{
  "n_kv_head": 12,
  "norm": "layernorm",
  "rope_base": 10000.0,
  "parallel_block": true,
  "init_std_qkv": 0.0175,
  "init_std_o": 0.0217,
  "init_std_up": 0.025,
  "init_std_down": 0.025,
  "optimizer": "soap_variant",
  "warmup_steps": 200,
  "decay_shape": "linear",
  "batch_tokens": [131072, 262144, 393216],
  "seq_len": 1024,
  "doc_mask": false
}
Each number is 128 + 24 x the weight over its row's rms, rounded and kept within 0 to 255. Layers, rows and columns count from 0. The size above them is the row's rms in percent of the matrix's.

# layer 5 MLP down (transposed), 6144x768, rms 0.025, rows 2089-2115, columns 128-255
size [ 89  90 134  89  97  93 101  91 101 104  97  93  97 104 103  96  85  94  97  98 103  98  99  88 103 106  90]
[[ 82 144 112 150 123 138 156  85 159 136 124 142 137  61 163 108 101 102  89 101 138 146 129  81 117 114 101 140 110 136 108 148 132 160 131 149 110 127 161 122 100 156 132 116  89 133 152 115 136 153 136 141 149 157 112 118 120 138 141 143 134  87 138 165 111 117 148 134 160 145  87 150 111 153 120 143 151 124 120 148 136 115 141 146 117 151 151 101  42 136 134  73  64 126 155 135 117 144  90 100 167 103  87 165  95 134 151 145 144 131 192 110 118  98 151 162  79 135 113 109 123 127 135 168 105 123 129 156]
 [128 175  88 124 135 116 135 111  77 137  85  98 162 130 109 153 141 123 144 127 105 130 106 121 133  86 126 124 142 111 140 172  96 129 113  89 145 154 130 154 142 142 118 154  75 149 142 150 157 143 104  59 145 173 162 107 102 152 163 144 130 138 167 135 155 180  81 165 105 126  76  98 144 131 104 175 116 114 180 113 135 148 116 101 137 142 121 115 132 126 133 115 108 133 127 159 146  83 168 117 110 113 152 141 117 132 106 140  81  74 169 128 131 103 132 116  84 155 149 133 159 109  87  86 125 137 126 135]
 [131 163 151 120 101 125 134 146 139 163 130 129 112  79 122 150 134 104 153 119 103  90  72 148 130 131 156 108 154  85 100  69 106 148  91 131 167 162 145 141 126 159 130 171 108 104 107 130 103 122 156 114 155 104 157 133 137 129  87 121 131 130 180 115 109 132  83 125 110 107 137 121 160 139 164 138 158 158 120 128 149 122 134 157 137  92 150 142 133  80 126 115 113 131 133 155 123 123 122 131 106 121 109 163 129 145 114 106 127 154 124 156 134 129 146 152 137 115 123 128 136 133 128 145 111 139 126 146]
 [199 146 124  97 164 127 159 165 144 106 122  89 140 132  92 176 127 124 107 121 117 149 155 153 163 149  77 157 144 136 123 115 113 115 154 140 100 118 128 147 100 160 136 111 192 131 155 101 139 103 120 117 182 166 124 162 107 136 142 133 114  87 106 141 129 104 163 136 123 111 143 142 120 115 141  86 134 117 118  93 173 116 101 117 122 138 115 135 148 106 130 129 102 132 168  87 122  85 132 105 124  91 105 106 155 128 120 140 139 107 136 124 116 151 109 128 143 117 140 130 147 112 152 119 121 101 126 132]
 [143 108 106 139 145 155 101 115 111 128 111 114 124 131 119 147 123 164 128 134 123  97 131 163  81 107 124 136 125 126 127 101 149 109 162 145 133  95  95 216 147 106 118 175 126 107 131 138 138  88 167 163 124 109 174 164 168  77  85 116 139 143  84 136 112 114 111 165 117 150 155  78 167 110  83  98 127 116 126 120 159 154 119  98 147 118 108 122 159 157 149 111 131  97 112 130 143 151 115  66 112 121 146 168 118  57 119 160 143 160 113 105 103 165 111  81 172  96 139 128 143 131 118 156 127 100 152 106]
 [116 153 135 114 113 123 146 119 124  87 130 117 137 136 124 134  79 128 169 131 134 163  69  88 162 141  96 176  95 170  89 114 126 120 143 153 118 120 107 126 117 144 140 104 121 124 118 123 120 133 130 126 150 113 127 152 100 184 140  96  70 117 110 144 158 124 129 115 100 137 100 111 142 122 135 128 145 111 173 110 135 116 105  93 119 153 128 113 139 143 130 140 154 149 154 172 164 135 148 123 143 137 159 151 163 129 106 187 106 154 111 161 139  85 116 168 139 131 131 147 136  83 134 118  95 128 144 117]
 [111 218 143 155 121 115 115 114 109 152 150 124 146 128 108 113 137 136 168 112 123 165 121  98 123 138 153 106 160 183 131 136 153 119 164 139 141 129 162 129 108 174 148 146 109 109 117  80 135 117  71 155 135 104 188 114 126 140 130 102 144  86  98 145 128 155 138 125  84 124 157 132 193 125 149 150 127 121 170 124 112 101 150 139 122 126 141 128 142  91 135 147 135 136 184 117 115  88  96 147 159 100 104 117 150 140 121 120 135 122 117 126  92 117  87 121 131 133 126 136 125 137 100 143 129 155 160 132]
 [119 171 142 107 118 120 136 126 117 112 122  93 147  75 151 145 148 124 143 161 170 100  80 118 101 133 130 141 133 143 122 133 133 141 116 161 108 111 149 139 138  77 136 146 154 139 169  99 137 166 146 140 131 121 163 128 125 140 166 129 122 141 146 137  85 125 121 128 153  82 128 121 114 107 145 145 145  84 137 119 172 156 152 127 173 124 106 194 140 130  98  83 139 163 140 165 150 117 122 122 135 121 122 130 173 126 144  94 126 135  79 120 139 141 147 100  99 112  92 106 121 119 179 140 100 111 151 124]
 [125 162  94  96 117 116 125 113 154 113  80 110 101 129 150 112 110 114 126 103 121 125 136 130 116 152 116 176 161 107 159 100 109 124 133 140 107 130 116 149 119 113 211 141 104 125 118 129 121 155 107 118  91 118 130  93  96 121  95 128  77 121 160 121 110 141 168  95 123 113 142 138 121 176  94  98 107 117 139 132 165 125  80 114 126 125 160 184 156 139 136  98 120  81 130 159 128  79 145 151 133 154 128 131  82 127 110 112 126 115 127  97  96 150 149 104 151 145 113 134 146 163 122 134 131  70 112 171]
 [121 142 116 104 158  98 118  91 152 107 118 158 123 126 136 137 133 140 152 137 125 195 122 101 132  85 131 116  92 137 128 118  98 144 149 130 129 144 109 151 131 123  88 163 145 121 157 127 121 115 159 102 119  94 129  91 113 113 161 116 159 137 159 120 138 159 159 118 112  86 109 183 102  93 106 177 116 116 123 127 132 162 140 120 119 127 113 128 140 102 145  95 175 103 127 116 129 135 119 136 107 127 148 119 155 177 178 178 130 142 115 164 147 167 152 125 120 110 100 153 171  64 135 142 112 152 129 117]
 [166 122 123 122 165  95 101 137  78 115 164 136 162 110 112 144 134 126 134 119 138 139 131 118 148 100 131 125  89  83  96 110 141 139  91 105 111 107  90 144 171 117 117 143 116 139 137 119 111 107 104  83 161 165 103 141 129 106 132 135 173 125 134 103 125  64 154 104 140 136 117 142 131 167 144 176 110 172 122 115  91 117 109 163  98  97  95 154 122 130 148 152 147 130 170 141 113 134 102 176 144 105 121  62 123 128 130 112 126 134 118  81 164 137 124 184 109 122  79 159 135  94 134 117  95 130 137 113]
 [126 109 132 145 167 128 119 103 129 145 153 125 128 139  79 139 131 191 146 127 154 127 133 155  92 119  97 124 140 111 156  98 130 108 116 144 132 156 116 116 168 103 109 103 205  99 159  81 157 126  80  98 103 104 122 131 138 155 182 127 129 165 140 125 132 155 108 158 165 148 113 133 122 130 105 139  69 141 160 157 132 140 170 130 135 138 106 115 102 153 146 154 127 130  90 140 110  95 117 117  68 150 112 107 126 127 135 123 161 119 169 112 111 143 120 137 111  85 123 127 100 114 177 123  99 134  98 124]
 [142 115 121 136 137 100 125 102 110 148 122 125 146  92  79  93 117 150 140 100 138 145  94 105 100 144 101  91 101 118 135 150 169 135  76 169 144  97  51 120 116 154 137 121 148 152 120 168 115 103 106 121 133  98 166 107 110 128 129 144 133 130  93 142 136 154 176 116 127 177 123 137 131 130  95  98 128 108 141 166 151 176 132 137 118 163 137 116 141 155 114 117  75 147 150 160 128 138 113 125 105 124 110 170 123 120 117 118  95  96 126 189 131 147 152 151 150 169 163 133 201 104 173 115 103 109 105  83]
 [113 156 113 106 116 143 142 131 130  88 118 118 125 132 107 115 160 130 128 109 117 118 127 105 118 127 114 117 112 119 159 144 143  86 150 125 134 134  77 107 117 120 113 148 109 140 113 114 116  61 137 140 135 177 140 112 158 103 108 118 139 142 162 157 135 162 109 134 100 141  77 127 163 117  84 135  80 122 108 140 112  97 152 109 117 137 146  97 109 114 126 168 137 113 159 123 108 148 133 133 161 117 131 117 107 125 143 162 163 141 172 101 146 179 103 168  98 119 141 151 111 122 126 137 139 144 156  87]
 [133 105 118  78 139 100  96 156 124 110 142 142  98 141  95 132 112 154 153 128 107 132 170 121  98 169 127 134 148 113 122 110 144  92 140 132 133 131 129 153 108 126 145 108 117 124  95 134 121 133 134 162 101 120 149 137 134  91 106 145 160  79 122  97 156 120 140 147 151 123 147 126 128 106 129  84 125 112 125 144 107 179 138 132 137 120 138 171 131 113 105 110  94 115 187 106 129 137 119 121 151 126 158 118 112  89  91 140 146 139 144 132 122 110 114  81 155 139 155 153 152 106 107 131 146 134 150 143]
 [107 113 167 124 114 137 119 164 153 133  84 129 174 165  83 160 106  80 136 122 121 147 140 120 135 102 146 114 159 100 120 115 143 138 147 113 162  99 125 149 171 151 138 135 127  63 113 109 132 114 126 102 133 119 136 119 125 123 111 133 124 105 135 128 170 178 144 106 122  96 156 118  81 137 121 160 141 133 100 134 113  82 138 109 121 154 112 110 120 120 164 114 113 100 146  91  96 170 157 145  87 103 145 136 166 149 110 154 105 133  98 125 115 129 100 120 123 179 135 107 114 111 107 138 173 122 104 137]
 [144 137 138 121 140 130 141 121 146 124 118 113  75 106 112 155 106 126 170 139 167 142 143 108 172 126 132  93 145 163  99 119 160  90 154 164 135 136 143 152 136 122  78  94 148 147 117 138 127 119 119 117 138 123 149  96 138 106 104 159 131 112 135 166 173 137  98 132 101 156 187 143 125 115 134 122 144 120 116 159 161 117 129 136 113 114 123 140 131 111 143 164 104 137 179 101 120 135  80 123 117  89 156 169 142  88 136 101 100 119  85 148  70 122 103 141 129 126 150 130 150 116 138 161 173 150 157 117]
 [130 135 119 106 138 122 110 134 121 158 158 102 130 129 155 139 135  98 113 134 124 132 131  69 121 160 149 120 181  94 136 143 143 101 114 134 142 115 146 109 142 110 115 126 114 131 110 100 164 162 132 117 132 110 134  83 100 100 112 119 148 107 150  89 113 169  87 135 116 151  93 160 106 133 120 138 133 125 130 119 144  77 136 129 107 106 150  77 145 152 121 106 152 120 131 147  94 108 130 153 193 133 114 103 130 124 110 135  93 124 167 100 136 127 113  97 153 145 122 126 138 134 111 137  78  61  66 117]
 [ 88 114 194 165 104 136 119 143  94 116 117 175 112 109 140 122 123 107 137 116 112 130 122 110 134  62 136 142 139 155 107 137 123 145 138 110 116 158 122 132 128 144 133 120 136 114 101 118  70 116  91 104 153 136 134 169 119 110 131 168 132 126 146 141 142 141 147 148 146 156 119 114  83 138 157 136 130  89 134 103 166 117 133 131  59 157  70 126 120 154 123 148 118 102 158 126 120 137 140  79 111 154 130 130 146 156 120 120 136 170 106  97 131 148 122 122 121 111 133 132 148  94  94 123 119 110 153 145]
 [164  97 117 131 113 104 107 132 111 198 131 143 106  88  89 121  87 100 122 124 147  77 162 118 130 147 115 141  93 103 138 101  81 141 124 119 126  93 165 134 128 133 116 122 120 115 146 159 156 103 143 110 123  83 139 101 106 122 140 112  85 133 124 160  98 100 145 130 131 121 117 122 126  92 110 141 127 143 134 136 120 101  88 108 146 142 143 148 105 166 130 135 125 146 155 113 113  98 132 138 127 126 156 109 109 130 113 146 147 145 112 126 145 156 138 131 110 109 113 138  75 150 144 185  94 163  83 114]
 [150 107 140 116 106 116  92 134 100 158  99 169 136 124 139 107 144 118 100 120 112 108 123  77 128 153 118 139 120  98 113  83 158 118 158 115 118 114 136 102 180  80 102 145 121 136  99 152 119 135 117 169 157 137 160 128 126 125 136 117 142 109 110 134 125  78 100 130 149  99 113  46  94 107 137 126 144 155  64 177 166 141 135 130  79 133 144 169 135 136 121 147 164 190 127 127 148  97 126 147 140 125 119 135 106 128 136 181 160 135 141 139 120 116 138 119  96 117  55 155 134 157 124 114 125 114 144 130]
 [ 92 147 126 147 112 109 141 131 145  97 131 120  81 164 130 182 117 171 148 109  96 135  81 116 139 131 128 125 141 101 131 144 139 115 117 109 117 135 112  99 121 120 133 157 137  95 121 115 126 169 146 137 113 162 159 121 143 112 122 113 106 105  92 140 129 125 153 128  90 170 143 131 122 135 139 133 135 163 109 103  70 117 134 107  85 104 132 141 111 158  77 118 132 136 121 100  99  92 128 135 143 138 126  87 107 155  74 129 114 163  84 160 188 142  93 106 133 101 111 141 153 144 139 140 114 127 105 119]
 [119 121 110 127 137  81 149 127 155 111 128 114 140 124 104 114 126  96 119 140 122 142 106 151 104 127 126 112 126 131 156 121 157 121 128 130  95 175 127 114 140  71 133 130 134 138 131 108 129 118 139 127 105 195 128 130 107 180  88 113 143 132  76 136  96  99 119 158 127  91  87 134 136 146 186 120 117 139 136 138 159 159 154 132 117 137 132 123 109 155  90  94 193 114 129 140 130  96 126 132 126 143 127 150 158 144 128 129 113 134 108 123 106 117 119 117 165 120 147 132 101 117 113 141 146 100 129  82]
 [133 102 158 114 146 138 168 141  88 125 103 132 130 148 146 165 115 170 132 107 121 144 148 118 145 126 102 207 131 127 136  84 101 126 154 114 141  88 100 150 151 142 175 151 105  85 131 158 143 163 143  89  99 181 177 106 132 122 140 107 123 141 111 161 182 141 105 106 143 118 107 125 152 136 110 141 112 174 118 123 107 113 130  96 121 133 105  83 162 110 124 108 107 121 114 119 125 115 124 105 120 173 127 146 129 126 155 154 121 126 125  89 141 112 146 151 132  90  98 139 149 169 123 139 120 131 139  91]
 [122 134 189 141 128 112 135 129  91 135 169 134 168 115 135 150 155  90 112  86  89 161  80 105 118 121 138 165  93 171 150 129 155 131 129 111 137 111 120 145 108 115 152 160 148 140 123 139 110  98 117 152 149 119 134 162 142  69 133 131 119 110 109 111 155 114 114 114 173 134 129 131 138  42 105 173  64 137 130 113 149 158  87 153  99 126 139 122 132 139 182 140 142 100 116 172 108 114 116  95 123 143 161  82 156 129 119 113 142 106 102 148 109 142 152 127 149 146 102 130 156 119  92 141 135 136 115 136]
 [149 110 147 135 161 162 132 102 152 136 145  86 151 123 161 110 145 170 105  96 108  98 136 127 135 147 121 149  92  93 132 118 105 144 139 136 126 108 115 152 166 106 127 147  96 102 163 166 129 142 104 127 114 149 120 142  99 105 115 111 117  89 140  97 120 151 127 165  99 108 117 121 119 158 161  74 123 135  77 125 138 104 115 140 149  87 147 132  94 120 124 185 176 143 125  95  91 136 147 145 125 137 132 129 125  95 121 109 167 108 102 148 169 140 176 129 139 120  78  78 110 177  73 122  77 104 148 152]
 [121 143 166 154 117 143 160 170 121 135 134  96 161 141 169 145 139 109 167 115 114 127 130 149  85 176 127 145 149 148 151  90  73 104 125 126 156 133 152  32 125 127 125 123 101 139 121 113 135 141 131 127 192 128 137 148 143 130  74  97 130 142  97 171 104 139 168 112 138 110  97 145 147 112 143 109 120 133 125  99  70 137 162 110 143 107 130 155 122 121 116 178 136 109 151 126 159 166 115 135 131 137 125 116 150 145 168 144 113 112 131 136 167 150 125 114 109 121 111 166 118 125 179 158  94 158 135 135]]
# layer 5 MLP up, 6144x768, rms 0.025, rows 2090-2116, columns 128-255
size [ 98 136 103 109 106 103 106 100 102  90 102  98 109  97  97 111 102 100  93 104  90  93  96  98 103  90  98]
[[145 127 180  95 150 125 116 122 180 131 136 114  93 135 113 150 124 143 130 132 154 135 130 133 141 115 145 141  99 135 133 127 156 108  90 155 136 106 135 110 116 161 153 132 147 110 115 117 131 102 138 169 121 125 128 136 115 123 101 115 131 117  77 123 153 107 174 130 129 126 183 179 124 154 126  83 139 152  84 157 147 127 104 102 144  93 155 101 169 125 131 139 137 100 156 104 128 161 159 144 139 128 125 116  89 132 168  93 141 182  98 158 124 142 156 142 142 153 123 154 121 151 160 189 122 144 124 115]
 [107  99  99 154  99  94 158 145  89  92 128 129 131 115 131 138 140 110 135 127 138 174 185 140 127 125 109 118 156 135 118 113 149 131 136 114 137  97 119  90 139 153  90  91 141 111 152 145 111 164 108  78 129 105 138 148  94  96 162 147 160  86 124 112 155  92  97 121 153 142  98  81 123 123  91 136 109 137 138 127 119 147 119 107 109 151 142 167  98 145 166 126 144 108 118 116 107 114 100 115 148 146 137 105 151 117 111  94 144 133  95 139 131 120 165  99 102 118 166 135 104 143 168 123 124 148 117 109]
 [100 104 120 131 140 118 111 106 106 141 141 157 116 128 129  71 128 131 114 115 120 118 128  80 105 123 130 100 121 145 174 113 164  95 114 139 136 135 153 145 154  96 110 147  78 150 133 154 110 138 139 111  92 111 108 143 159 139 125 104 153 124 170 153 127 141 120 117 179 144 126  91 140 136 127 136 133 107 138 171  97 136 137 116 119 130 106 108 119 162 145 147 130  93  70 161 105 173 124 161 121 148 150 158 107  97 121 112 100 120 128 136 121  90 128 129 140 101 165 128  96 150  98 170 159 124 128 137]
 [133 171 126 154 131 103 162 116 132 147 168 149 133 124 146 125 158 124 134 121 146 163 129 127 145  98 121 110 120 119 147 147 125 150  79 105 125 148 141  72 101 127 162  77 147 125  99 127 153 138 106 131 155 128  89  97  87 143 131 171 125 138 160 137 115 136 118 110 124  98 133 120  94 158 137 193 114  92 127 133 119 152 157 119 134 108 165 155 116 107 137 114 130 146 101 117 144 130 115 162 119 141 114 126 100 171 134  90 144  93 140 134 133 134 137 191 101 160  97 170 117 124 141 108 114 141 111 156]
 [141 158 141 155 125 154 122  90 126 192 120 129 146 109 139 165 143 102 123 140 123 121 160 182 130  90 175 123 173 134 192 132 115 132 140 106 127 113 161 126 115 102 128 142 148 148 105 141 111  96 171 127 140 148 129 123 124 106 149 141 169 108 138 155 167 139 123 132 149 142 164 120 134 144 132 106 149 115 134 139 151 130 159 161 151 155 142 133 139 123 132 108 143  92 126 125 140 131 121 108 107 150 124 124 127 124  87  88 160 128 154 133 134 157 113  88 124 116 156 154 120 137 129 160 156 120 116 156]
 [124 107  72 132 115 155 134 127 108 129 112 150 112 152 160 120  99 127 147 141 136 131 116 136 144 150 147 171 131 118 145 109 151 158 103 157 123 142 121 144 169  82 103 110 112 151 149 147 141  94 143 138 123 128 101 144 140 119 120 137 144 149 163  99 170 159 137  82 137 149 125 103 134 142 131 117 143  82 126 113 176  98 144 124 171 121 126 124 134 132 101 105 142 127  99 129 142 132 121 138 120 129 148 147 115 123 128 123 152 121 123 134 106 129 122 149 121 145 128  99 145 154 109 125 105 101 112 107]
 [183 166 153 139 145 128 142 146 147 135 107 157  97 151 143 143 167 118 100 129  59 111 155 171 156 112 123 131 147 132 121 146 170 132 124 134 129 172 151 145 109 157 122 106 120 129 124 139 116 131 156  86 116 110 108 137 125 163  76 150 183 103 103 137 169 146 140 132 131 173 110 105 165 120 107 138 163 142 130 120 119  94 108 127 143 141 150  62 118 122 143 130 107 103 125 131 101 124 129  78 122 156 186 118 153 155 139 136 147 124 165 126 112 117 118 120 169 165 137 157 167 146  85 148 145 117 161 127]
 [113 115 130 126 179 143 146 125 136 122 110 128 131  89  98 143 113 129 102 144 115 111 154 151 142 124 136 154 128 122 133 107 138 150 145 112 131 138 123  74 105 131 112  99 157 171 174 138 122 110 103 136 118 128 118 139 161 111  92 155 121  89 125 130 148 105 117 134 116 107 137 104 161 124 123 117 158 107 143 153 106 145 178 134 117 147 150 191 115 163 115 100 119 162 106 140 134 148 118 138 140  84 136 113 118 102 152 125 159 102 107 196 124 132 146 105 130 153 142 151 132 108 118 136 128  92 110 116]
 [140 163 108 141 125 131 147 143 112 143 136  61 122  86 126  72 109 105  94 140 177  82 140 142 184 129 163 173 129 103 165 126 105 135 130 153 133 126 143 114 104 119 127 125  92 162 100 123 115 135 117  96 148 141 126 105 132 160  76 125 142  61 109 144 103 144 153 148 152 128 123 114  96 128 139 132 140 132 144 160 118 137 119 146 130 129 120 133  88 160  89 113 113 129 123 120 127 129 143 140 154 127 145 136 111 105  91  76 124 117 166 166 143 101 145 112 111 143 145 136 128 189 114 121 125  82 125 103]
 [119 100 151 161 128 129 161 113 150 105 110 141  95  93 133 159  96 142 114 151 142 117 101 120 117 145 160 177 174 106 166 163  94 121 179 155 104  96 136  88  95 127 122 113 134 118 132 171 135 142 101 144 122 139 147  99 110 164 109 121 104 150 119 144 141 121 139 113 140 132 117  82 152 111 141 117 130 114 155 115 162 149 120 132 113 176 119 117 101 153  95 164 144 131 131 114 121 131 175 121 110 178 160 155 111 169  93 137  93 164  87 163  86 117  95 103 149 115 145 127 149 143 117  79 165 120 125 120]
 [129 148 144 121 118  82 162 160 148 108 165 154 153 116 144 124 130  88 123 168 124 132 113 136 147 119 121 157 121 148 167 129 157 136 143 115 103 116 152 146 166 139 119 139  92 108 128 133 102 162 162 133 152 157 142 135 146 117  98 161 121  72 128 137 170 110 144 103 122 137 143 105 132 141 164 129 192 118 121 128 104 138  92 119 126 175 149 112 128  84  98 144 104 146 160 115 128 163 113 136 136 115 131 134 147 125 169 111 126 119 112 152 157 131 193  96 105 151 130 127 128 130 114 162 134 156 114  93]
 [112 159 131 156 107 139 148 121 124 137  85 158 150 123  91 153 132  63 103 149 173  80 172 150 113  95 135 146 116 145 136 122 150  92 110 136 151 143  99 133 121 128 135 105 114 126 121  72 132 137 137 185  99 131 111 147  84 143 133 115 105 101 144  85 136  91 139 118 102  95 150 162 117 123 159  85  79  83 112 168 111 126 163 154 121 123 123 101 130 131 154 126 123 133 108 184 121 127 136 127 130 132 147 126 119 130 146 186  77 101 129  93 126 105 131 106 128 109 144 151 130 122 119 149 143 102 124 111]
 [179 179 165 125 153 155  85 128  84 124 141 105 122 119 184 131 155  79 107  94 164 128 142 108 140 126 117 154 129 146 135 113 144 172  78 114 112 120 110  98 118 129 124 118 101 101 122 160 110 114 117 121 177 118 105 164 136 124 100 160 143 135 126  76 130 126 136 111 115 165 153 174 105 159 120 135 101  97 196 100 141  67 134  98 168 115 103 133 147 123 129 155 146  93 146 108 143  88 100 154  88 101 149 135 117 140 164 132 105 142 125 118 130 200 138  78  98 142 138 160 140 138  97 128 102 118 126 115]
 [150  91 152 115 145 103 146 138 143 129 136 162 169  82 163 107  86 133 102 162  90 135 191 104 134  82 125 144 116 133 120 145 116 137 119 139  90 134 149 127 140 142 174 180 131 143 142 131  76 143 132  98 128  98 134 140 117 128 186 159 127 114 158 108 127 157 165 145 113 125 133  91 154  97 128 154  99 130 115 123 105  92 135 147 124 145 156 168 143  98  91 150  98 126 127  94 111 146 187 100  94 159 125 109 144 144 122 138 161 139 140  91 138 142 164 130 143 138 122 166 145 182 111 157 131 118 137  93]
 [151 117 147 113 162 134 127 132 114 148 138 115 137 106 117 158 173 139 112 154 148 127 102 151 106  82 120 104 140 148 143 128 117 105 137 126 133 121  92 100 121 106 127 167 170 200 137 157 142 113 121 121 151 144 144 167 119 156 130 153 139 152 117 131  93 119 137  87 108 130  80 122 164  88 111 106 139 173 142 118 128 165 145 126 133 116 152 146  88 138 163 134 147 142 122  90 141  94 103 132 110 133 148 151 126 124 146 150 107 140 147 103 137 110 140 106 163 128  83 129 117 110 116 119 136 148 100 121]
 [119 116 120 119 115 116  93 117 126 110 161 138 141  71  95 110 152  93 101  94  83 110  91 122  89 118  94 133 113  81 119 110  87 135 118 135 127 135 110 122 115 166 160 175 125 126 107  87 139 138 121 130 101 170 122 108 103 146 123 123 128 146 154  82  68 110 114 108 113  98 114 103 106 132 102 142 108 141 121  90  87 148 164 149  96 149 115 138 141 133 105  63 130 136 107 163 136 112 172 163 125 139 127  87 105 127 111 148 133 146 161 104 168 140 140 118 120 135 116  88 107 138 122 128 110 114 129 119]
 [ 94 116 127 114 137 128 120  80 132 126 108 183 114 156 145 104  97 129 131 129  96  94 140 117 113 130  91 116 130 152 142  88 145 126 122 103 153 162 109 106 106 109 107 176 156  89 153 135 114 107 149 152 139 108 101 108 132 150 196 149  95 156 124 100 156 116 136 121 153 168 121 117 129  90 128 133 104  99 115 143  92 124 164 108 139 134 111 151 123 158 127  99  99 124  79 122 168 120 133  89 129 122 120 114 135 135  96 113 159 136 152 136 137 141  89 116 130  80 142 140  92 132 129 141 125 207 134  94]
 [143 130 100 133 138 113 144 121 179 138 112 120 162 113 125 107 138 123 164 141 117 107 101 124 132 144 131 109 164 150 160 132 176 110 116 149 127 114  96 113 131 131  99 135 128 145 115 126 161  91 134 147 103 133 177 129 135 121 108  94 130 142 116 146 106 149 118 114  96 107 127 109 142 128 153 145 152 170 124 132 121 144 160 119 154 133 144 112  94 149 113 106  90 104 130 169 147 117 119 136 133  96 148 111 143 110 102 155 122  95  88 117 167 139 146  90  93 113  84 137 104 149 144 180 164 153 115 110]
 [ 94 144 178 128 171 177 142 127 147 114 131 135 166 152 164 121 110 130 124 138 107  87 121 151 121 112 131  89 126 112 152 149 113 106 118 154 155 161 119 134 153 141 119 113 102 172 112 124 129 131 125 120 126 139 150 110 130 111 111 156 138 115 103 134 135 149 100 135 141 110 110 119 139 158 140 103 142 105 139 148 118 172 161 144 143 130 154 107 155  84 171  83 124 109  76 108 157 165 133 148 103 104 115 161 170  91 139 147 104 103 114 153 158 109 161 117 173 182 106 166  98 125 142 116 165  73  96 149]
 [104 127 138 115 130 134 143 148 101 118 167 139 137 106 151 142 125 155 137 119 155 106  98 105 118 103 144 117 120 153 145 131 102 130  99 119 123 179 151 113  93 131 113 129 152 166 133 131 124 143 102 136  94 114 127 132 136 134 135 194 122 137 120 108 148 165 123 125 108 159 168 118 171 146 125  99 111  76 164 118 155 158 126 122 148 100 157 132 125 159 128 134 104  99  98 117 125 128 159 128  90 120 136 172 138 126 118 103 165 126 156  85 126 107 137 119 151 151 151 127 146 137 155 161 145 134 124 130]
 [117 141 144 144 171 130 192 171 148 112 106  83 128 128 120 151 118 164 135 108 123 134 146 101 145 127 146 152 117 123 122 125 149 151 144 135 111 124 113  84 152 161 125 124 159  77 128 128  60 145  97 127 133 113 103 110 122 146 138 150 121 148 118 140 163 162 135 119 123 117 122 144 175 149 146 141 103 116 159 141 148 102 106 119 136 142  98 132 159 132 194  89 169 149  93 119 115 148 186 131 167 144 115 167 139 122 116 111 153 140 116 115 124 108 136 129 113 141 124 113 104 141 102 153 138 103 151  83]
 [152  92 161  77 127 138 143 128  95 118 117 127 119 138 122 163 134 103 131 118 118 142 141 131 122 132  85 146 132 148  89 124 134 121 128 140 166  75 177 115 200 153 140 169 139 153 168 158 159 157 172 124 109 102 132  88 142  76 112 146 120 109 126 156 131 144 106 136 139 162 116  91 135 101 144 140 125 137 101 150  65  91 118  97 135 170  98 149 116 113 141 137  94 127 141 143 170 192 100 152 107 135  90 107 115 148 194 108 142 140 147 117 155 130 107 119 140 103 109  87 127 124 152  67 130 156 165 179]
 [128 122 121 141 130 124 122 170 166 134 150 113 100 125 148 145 108 139 154 159 162 118  81 116 129 106 158 128 120 119 165 163 164 147  84 135 102 183 147 137 114 117 113 126 178 128 107 112 121 142 126 106 159 117 104 180 142  93 125 168 163 129 149 119  98 149 107 122 124  90 147 112 125 119 141 125 137 136 170 107 117  75  93 156 143  97 110 160 150 129 123 147 134 151 174 147 142 161 114 124 101 112 141 141 197 133 137 104 137 125 135 149 142  91 135 105 131 139 125 152 146 149 117  96 142 135 113 158]
 [113 161 100 107  86 131 122 153 139 148  89 122 124 142 106 109 130  99 142 115 159 125 118 146 153 175 114  99 116  93 107 125 125 143 102 144 115 147 186 108 158 105 175  85 111  90 151 109 141  86 187 211 121 121 148 147 109 153 136 135 149 152 171 125 112  97 142 113 112 139 115 138 103 167 138  91 157 170 129 116 119 101 130 126  94 176 125 153  88  91 135 137 137 119 144  85 111 155 111 109 125 140 127 159 106 122 168 149 117 139 140 149 136 133 124 146  92 133 111 130 113  80 124  81 122 122 129 147]
 [169 154 164 119 135 199 151 109 142 145 137 137 181 191 126 143 102 155 156 113 131 144  61 157 109 125 128 152  97 138  76 132 104 129  97 154 130  95 122 142 107 151 147 138 179 111 152 132 111 124 107 114 159 133 131  98 100 105 114 151 185 144 173 125 163 115 135 163 102  79 110 182 131 138  64 152 140  82 132 128 131  94 116 126 153  81 108 135 123 137 137 100 126 182 121 121  97 151 138 122 119 178 114  77 140 126 134 150 149 142 125 134 110 115 101 149 108 142 155 117 113 149 143  71 112 138 139 130]
 [107 118 101 149 112 120 158 112 139 123 141 159 160  97 110 129 117 151 129 167 127 139 171 168 128  74 174 117 126 107 139 115 110  96 135 163 130 105 117 132 122 128  88 138 134 115 100 105 139 131 142  79  73 122 159 146 137 142 138 134 119 135 103 114 146 159 129 100 202 113 156 115  99  84 112 104 181 136 171 112 134 109 139 165 152 144 131 105 161  97 135 122 106 160 123 137 141 151 114 130 152 117 145 134 167 107 140 114 163 125 126 110 116 140 142 147 117 139 130  85 133 127  93  92 111 150 154 153]
 [ 73 152 124 101 126 148 113 124  90 107 130 115 130 153 132 111 148 137 146 132 102 115 133  79 128 150 120 127 152 136 161 122 132 122 116 136 157  96 146 142 150 108 168 148  88  84 126 142 159 127 139 145 109 113 110 144 176 141  90 157 120 100 100  87 144 108 139 150 120 125 141 146 118  95 138 114 132 116 139 117 159  77 163 114 128 127 109 106 157 155 124 121 103 137 128 154 113 136 110 128 142 134 152 145 134 125 143 121  55 137 116 102 112  98 137 126 159  82 148  97 107 138  99 161 148 107 118 153]]